Weights of a small transformer language model: 23 layers.
Each number is 128 + 32 x the weight over its row's rms, rounded and kept within 0 to 255. Layers, rows and columns count from 0. Numbers have three digits each. The size before them is the row's rms in percent of the matrix's.

# k: layer 17 attention key, 128x128, rms 0.178, rows 24-48, columns 0-127
# q: layer 17 attention query, 128x128, rms 0.176, rows 25-48, columns 0-127
k24 111:179149084183148140077082101145148133110166102178144105126122158092132145142131064122112123100129047103122151091104132135119113152142068173155131164104164157096132096108108136170140170127162157161132209152111063104104124081172066134121143108188070131098145142128155117130151114199127123131175108073120134156112154171071182138109139095100092141165090118154161116180144088102165194142120
q25 112:138191113136119105144098130153150122181137080117145100109137111165166079185145113098130103101134145062082151107148170079096126096173180117124111131075089123140110161143159094126129160116114091123111113147126142073200130102084145164083113179126148141058107143146169081117083133155131122065128152059125128088117130121126106104100131095087175172107150154130112044068164114158123172153205
k25 113:219166134082079127126066143198114200130154159106128109100091121152137135117124171154161097094137131105093115084140116101101120140192119099151134064103142125135160116088132161059079132142125137119099122090134147134137101133134129130089119104187131188117136077095176158169142123089184130111147174134111108149074198136144145149126061146068154171041095121134133123158107133141143138094094
q26 115:099082119132135060120195056084096129161156099170101099098166136170091090143129130158163107129150150137073139126118108104201095107117144141131186209085143067152173157062110169149110136152190087118140153087151162103139090115175152169157116122096093127113102140093092134093134094148149107090122192144127102117144130134124159140127098139169172156130099095129124073161200096136164102150134
k26 113:113122123069097125074111144153138058190149096190164074161084184137180120084198133186168106126091162147124170167146137138100184133180164090118193135063113144161130093093114141166101111153179067130108130098129116145111092121148112114092117206069145144151129128103179147134128109124149088111151160142061119139135128100103097132141128112153104127129143078122133114176176117129141163132170
q27 103:080110126137130103168077063120090100192082160104132088172126105124136152168104159178095118113180177144144121142131131149107134186090144095115141102085103159117152099167144103129158139146123143189101061071103115073095100166180151156130074158131165090136153125114082135156085137125179164170125128132127033097125108123108135179067133198092083131155149148116133103130100120170085108113119
k27 113:131140139145084070121061052148107142152144105106098110119143102154124069169110114153109148147155185150152141111118190169122114161140163153134082088096136140165120057093118182120051103146124108133061136158098070077081139139151163159139099150121122137106155174150156138102174160089126154171145114123113166138163150099159117118149110114123029196116167173140135099119112119080109084155099
q28 114:101158165102126149077095077128131165124148097129113163080159129137163232157156085081088123116112191121169140069130045107127159116130158118149114065150112105116107191162126110108179167143082098120097141123102091131078097124105169120181139217142121131104109109155124114067074162106140161162115103137149076138105144077138134152142180121131173115103119112155102099119105177139147092147116
k28 112:154137157161166174089048115156113103124089118159111125117098150157124139138110148077139112175128163068141135111167098132131064174154110173130133155140130144126147128156110121170107109178159130078051160095155105121064081133154145127118145086145114085088154101156137065115034120122115092118136188194113125124096095100126155148111099091171148112114126110141165121053083085095150061125161
q29 106:101152158125122061100099086082167113139098129216125137130139201124094136119163094122130179105168151186172106175099112095136109142157107134127139111127118111180084157178148125137082113102133068137074131109048136125117106161166114069104053117104165146167143105127109054135127152073121099132162122117199131129129134140085110162147118151125171164145152192157125137106065083123095125132111
k29 109:115113128081137104141090104173084146172076156124062117099135164144134122100126112159052126094129115216149117198146162107145097117083133214131165064117101141125165120132099161131147195080103156142036136122109101082091145167135145111145117113074130086127088103162131164115108081133142073141168107142120109118099167111137069094119088163111136140151124197161132092108103107122132158131143
q30 108:160089165082152116100140101130118170141142140142139105138123153121178134091170131106114155154147063149150126151154082066150132077097128150110182146113110145100095162179144112135130176147194138131153114097063091184054085162155132145139140103101158102117121164133100178090144177163101101090142126123143140162127084188079125121140130078165087100076103122069136095087142188084092186071116
k30 111:053149107147241154121108087173157149154122099164130120162106128094078108080119107089093134135079151195137164087115135124117116159095182153179142123103147091099172111103140099062154194153099133103156102135160129158141121113193132072109133140106143110110167135145121173093132160169129154125157123142118189148176112158086116189122100084171101118125145066164145123111109131084093156162134
q31 112:137180120151163182131159164123139100117124123092135074168127105121136163153092117114130117130191131176127132147143105091118089123143093107135103118154132108104160172135120136075112164157111096076198150147132071177190104094072126166158093127219128068123127117083118116143150103098147128115152099124170067068120144054122096128116179165174099145159187097133149219134130172134111102146138
k31 112:125164137089051118158117097103083156127138107151139091126164153101095122179083112092156151154123147148129178113134114147158115128108154122003123125168117191108136138201125152068129123142123139132116146137138131180146147138099108202143150107155084206097120099097115119147108150098152085138125070164111109150104151079112105162091142150179128101144197110157122205101145126141117110189169
q32 114:051201102104106105129113116113131099128155110074121162155150119123162114130162154132161097123153136155141113117138148150158189092079163110108101146114131141121122112153133110094141117161143044115061171180103158042113132190108146171203132138096155123108166119165131161143094130118098081101111154152063100144093156153137084174092167142150090118080097156167165144047085145159127155142144
k32 120:109105146094122100118079104152131139205075181106124108088073136149100152162069186125069157131128148114175106125172158163155102122137099066140105143141179101168159091086119169112102084103181130145094165164153162107112119134123118130165133087074120102123169130095187096172182155134116102072140187170098104077119161176117133163116125063125107121121108106174157104120125171161123184160128
q33 103:158185109105146136136191164187105078114180115130120148120140157128136180074138162139103084149092107131161132138125118176187119086157085106101130208068139107113101133090116193142124154070165188128171107125122123123125132149097103178194146088145098130138141159119103156132131180096092104173151084148083086060107140150101093136099104115106140124105112116176108113128045156110126094186149
k33 108:124121130112142152111129087140135067158164130138149177088182088143083173103119094102170115134062108127122140172147097165129137128077070127113104064115058123155159175137084093131139130085109165134166123157123150102139100093124091143126095105139141154169148115107190093063161162119127145135151138143133074146169127083082098075150176117186180123096137090170150109088117153186048133156080
q34 093:249148121114121121129154128145136143131137129123071133158147124111145141165166138154111111127111172218165158157133160152117113154099089136111126112151122132196104131150116122095127120089153108107156092096159133075041118151127144169135152109092173102155168148125161150101186064161095112123090186136124129129081095156061103054121100077142120167151104144135193137126142108146103116054106
k34 100:076121129129139152175130087100186160099178156202159178128145101110106111104164141177120120136139194129189187179143165132137153129065095119118143120072121160100163087143134153104110135111123086120140116162121164112066098176151110126136104144152132133166192113059076112157178110106061108157138143075175115124122132167103117093115109085142107156120037131102087075116133144096133122110149
q35 107:117158132144143168138139114124162086145068087118088188080107100176152133150129125098128136185140143199097155104148123173089083152157172086172140111098074194145118063176059128159122051125153108108046154119171171164134094097178151128116150120120171178160113141131067114104125153114109110115098120119100157110139124088077098143106090165169156156120113129130143099119186159123081124119130
k35 112:120105122140083069113137176142107136149114137139051239067077105106158083102150134115176075110175168123117107144124142147132119115115150078133120102095146138112121153226114138139101155135137116138178150124143124177080089099147158136138159112147152138076153110079104152086101110084097083176147086095114135166137115118100058154115183118107136133118049155106167124155145127126153082160098
q36 108:076133146101133157148131099125149109118163096116154132159076156119138099094106154104127157135146144137122194130104149142156087089114093136100099164189151174151155152136121156145075107078130130051159137144129196113120062168150138086133221160115167133074154076163170153104113079134107133120151129121108116105197135133108182144136096139172117058159150148125105187071175165180154092160123
k36 117:138122168069093083158103139078138123129160155088110128107130154148174134150098145148055096180148133148142126158127092153156198188074113150156155100130124125139130129096132082140135157141136131159228094113100153132138124106056121079155178107202119126085167136115087114120113141136129122051156125167158177114061172113147125133145136122121093116152120060121158100121211156180144110146140
q37 107:096086180099126139085136123169170137131134135157114066146141103167131145186147155129138161135104146090155141126123173128093174143122143168069091176072137182099135083128056115089168109093149128130101160102151114119082145159127152164191185168081140142143124090099072155154148108073069131140164165142154122103147116131165106066087160143120113106074156122175171153147137096160123082065080
k37 110:107093164148139089060139118109164172111110069116136145131139110149156137129208172101152164137146183094174184133159139112149131211134087094125122138072125190107137052117141135125081156081105167158154185096131140113103137122143137143154178138114133155116135135163093097117163113099074126176136142124070123070116089167119166146103150217172142157124152128156132136121091091144054147119102
q38 115:143152119149143138168099166118086126128129169062143158127129145155092145132130173140159098153123143183187023121097172131163122101111173115172134065142114169107153146083166148168149094143104165074154109099102185131141128098115162133114107122111126091096110144094085104151121144161115143125136102183148128063140095147190189086166154128148086155099064138147123071121111058095196117118146
k38 111:141119103139191111157114126126148124147130118105168174119141138100129129193109169092114117107114133154079119111106180167088073135094125070122109135117174133188061135098167140154115092133094165084195103150080148131095147089109141193040188139147110127147095102106104114152118125138145107159155118183163110164148099050142115050156109124114170189132143123143148061095138117095110125085163
q39 101:220147162122124161114104096133135103150072168116179094146095108166136127133147141158140190121109152086142189135125116163170100177089146131131121102084092091098108089116141127125145065109096116135161156161056093090079098195122156101129099092103162145113110077114138123056161182111093203129151157129168123129175124144103157087124101132121096138127179109150063122141079138066140096124139
k39 107:147188162108117091114144110123139078115081183161123142144097147156182111101172143123167147070076141124166157095152182107091105159122132200176071144090119101150093084134090126061188130067064157165147127140107146124146109160098160153126140158144063152152146091176118152096112167115123158090134092117157092124098119092137145075092111176153106105170100118113161120132089139068131077148166
q40 114:147116094144117129128117136133160085143090129133130148171112118205129093105228093111135179094105090150066079162112127137214122154152134131156128085125195115170153120091075079067137186103111089107149111165128081131132157185176155130126157120087119126106117126171160161117080161126163140162190176111155132059106173139073100114104121130119111174123093131151131160111127163139103125140083
k40 109:095081110107119163137110108154129095159042120127171164109130151122130154088172113141049113088119087136126125133184162087156130138150133128175144060095128139108085117162117121152094127128181092175116126166093096157162129151147052171105163059142118149085096110099086118121107167069141195105152152080176172082143117116179109127101141183139136127097158092122122154141114108072105160190128
q41 111:127160082098105125096119123124141089126126110078115120149167160097124154093127113140164116139141116121117113119163175118071132132088161131140114118199098076122112128121139152143148060143153165123099102119085080176161105120137150140125157129160106129122081094094116112181167176168051147139117191104106134148124146147122114065133111190151107077137134237142036123188193144156077123088150
k41 111:158111136203080092145177136090098098131073109132060175191120155124098087096076145153146094107113092112144141156116170122139109189137103083126167135169173090097158174131160132077125171121138157161111094116135170128149096121105141132173142194159186114110108086122111154166144090150097152176121188137154101168164121084093101105157138142146107183185138097122096112171128079081088091126110
q42 114:157091124167105117144091084145076110142127149154063161161160141152132132128061108152138134084183168150142107106105142077128131152156121139121107113148170194057129162158135156113061059132130149130077130098100144177058189149121210148163128109136086094090116119130132089193114099133094125105110102172163146163130128140160119151070072139127106135179076135147128063082111106100130126134115
k42 115:124076082193141162120119143114117163127098121107174150093137174130146136109064098089124143138071157176178100172120174068123101177047165155075065092157163148170136096121139119165145082090130120097150149115108147077092126111164178115102129169118146119097112103149150112160150129137147131148141154145107098193143136140164092148100094100098087117155171146115170104089132120089143105071037
q43 107:111129207115138157130164175155132146071123111170153179132157177145158089147142082172068138057124161155141088140118083136135094162132113107148169131173171150151097135147114094114107110069146086119143126080095148156138142125169142135181152117113184116116149169173119083090119158141145145105097171148120101094176148135107099109152135121083041120053131196108126126088096099101107141070183
k43 106:112163151101122228112072102169080145130115111185134182107131109096108119112196152144104155105108123170107109117079180118183121159068139126137067110164124157122153119058087126116152148081140065049154148131130090124126141130135127136152140113181152111113118158139092141131155092126110137070122123180194086112172120168090133123185148180097140119113132134179160075094159082136131142107123
q44 106:152130098145126113114159141134111103092164119082145138110131090073046187114085127140131124110118108113191142086160115125153193114118096048158165089123066167137090118136107101180113176110164095173146177124171174140191096185094103162164134101159120166120095135124175135071102081096170144136117131100089111165130138147170128115157159113173086134127133196155099140152131160156104098109070
k44 110:045117117125173083090060172094142123133172179132111121132129121109104118199136165186137098141098111075179095119136114159167104085103142124030154139140177135117151151132080096152165083157155085174128135150106135145120118118121103157102159162136062061113130115098156126096117069182089191133136126110101146120113096118166132125177124163140143129139059115153076175129126110109083135124098
q45 106:192107139146132151115133077140131168131154133195189093190158137134114096159163148085119103098124123151175138100126147148100095141107119130176136095130075039111161144142158150089149132081078111119079119194122133112179193146158154127137118107134137155117130136074139115123171118121126098134139125178125153147098130098097200168096106103146119119179171067096166118087059081144066146183152
k45 107:137138165163139124077152136164092153085129164139114124130134141155109134186119050061081076121130159175127111143156080156111127124112075198184136122153137201164114098160112169141149113092125093094104123146171121123114144113087124125154146165084169141177108057061152161138178111083120128096142100086099139154135220094132140103076125155102115143110137057078127100109129147134139138085155
q46 107:161081101114094119070156111094170148110151169116111044134117134168110136106075084084117137162159105123092079158131065164207117121180126103185145104092124120142135185192096137171086147182097145120096156129086188123165120110114143154129150117129140078117132110153178083071062173162149096119122126087127122129132149131124136088072134094133116136127069119128158173168159126091142180134142
k46 107:165112153092155176112070177095171158140125172149099092132109150114144090093114102139135146158109138130123064160118118161141106069137250105209072120135146173070087102124092159130126111162137123136106082144160141170176114117154135111052134131116125132158061120134141074125080129135164120155159130100142130108076121139118118144077109082148143164100119089121153160168200126121071110140132
q47 109:180094187083093140177083140148116114130158158078092085110212166108202086207142149108097147176120144131100135140094136105155140143143094110156161145130141111170135116100092193104101112140113169148098122142182099142175093128090085093168105138101075085141132092112126104167127119134136144158115162157174103161072071138128157114130076121166129154148102143125160170096099115195106193128130
k47 118:108110111150117115082177213121144152118159148139156147176120136118146074111096128118075108136121128086120158090148166138139166140112141132094114094134123123125118137127120153168122186138096138110131101163106139096140106058155071123125119116189130098133054125111165137255110138074138120176162135104163167128107136156115075046121106086168095073095159147119123135134109081185139123083163
q48 110:148145137154122135156096149146135128173097085165132077152109119093072095089143119199111123130134120052134099138183101091158145120135147082161102169131141167134119120115144192155123111147201099100059108192135087141161093092197103210191116128127142157130110093186139160057147139173095208160146084108150158151117180120142144146090122163132152128105148113130121107126092124096115143122109
k48 109:159149120148150095138170164178100110145103154246121114158135121126092120138204158095131130141129131098086083118128100120128117164090158159124125122109148086163115112103082118106093105137127132164167103128100098123100141147125160125151090151072146160051046156156157154058138132116106162129092166134114050135131122122137160088103100083139116131191148074114148188187154123173129182123093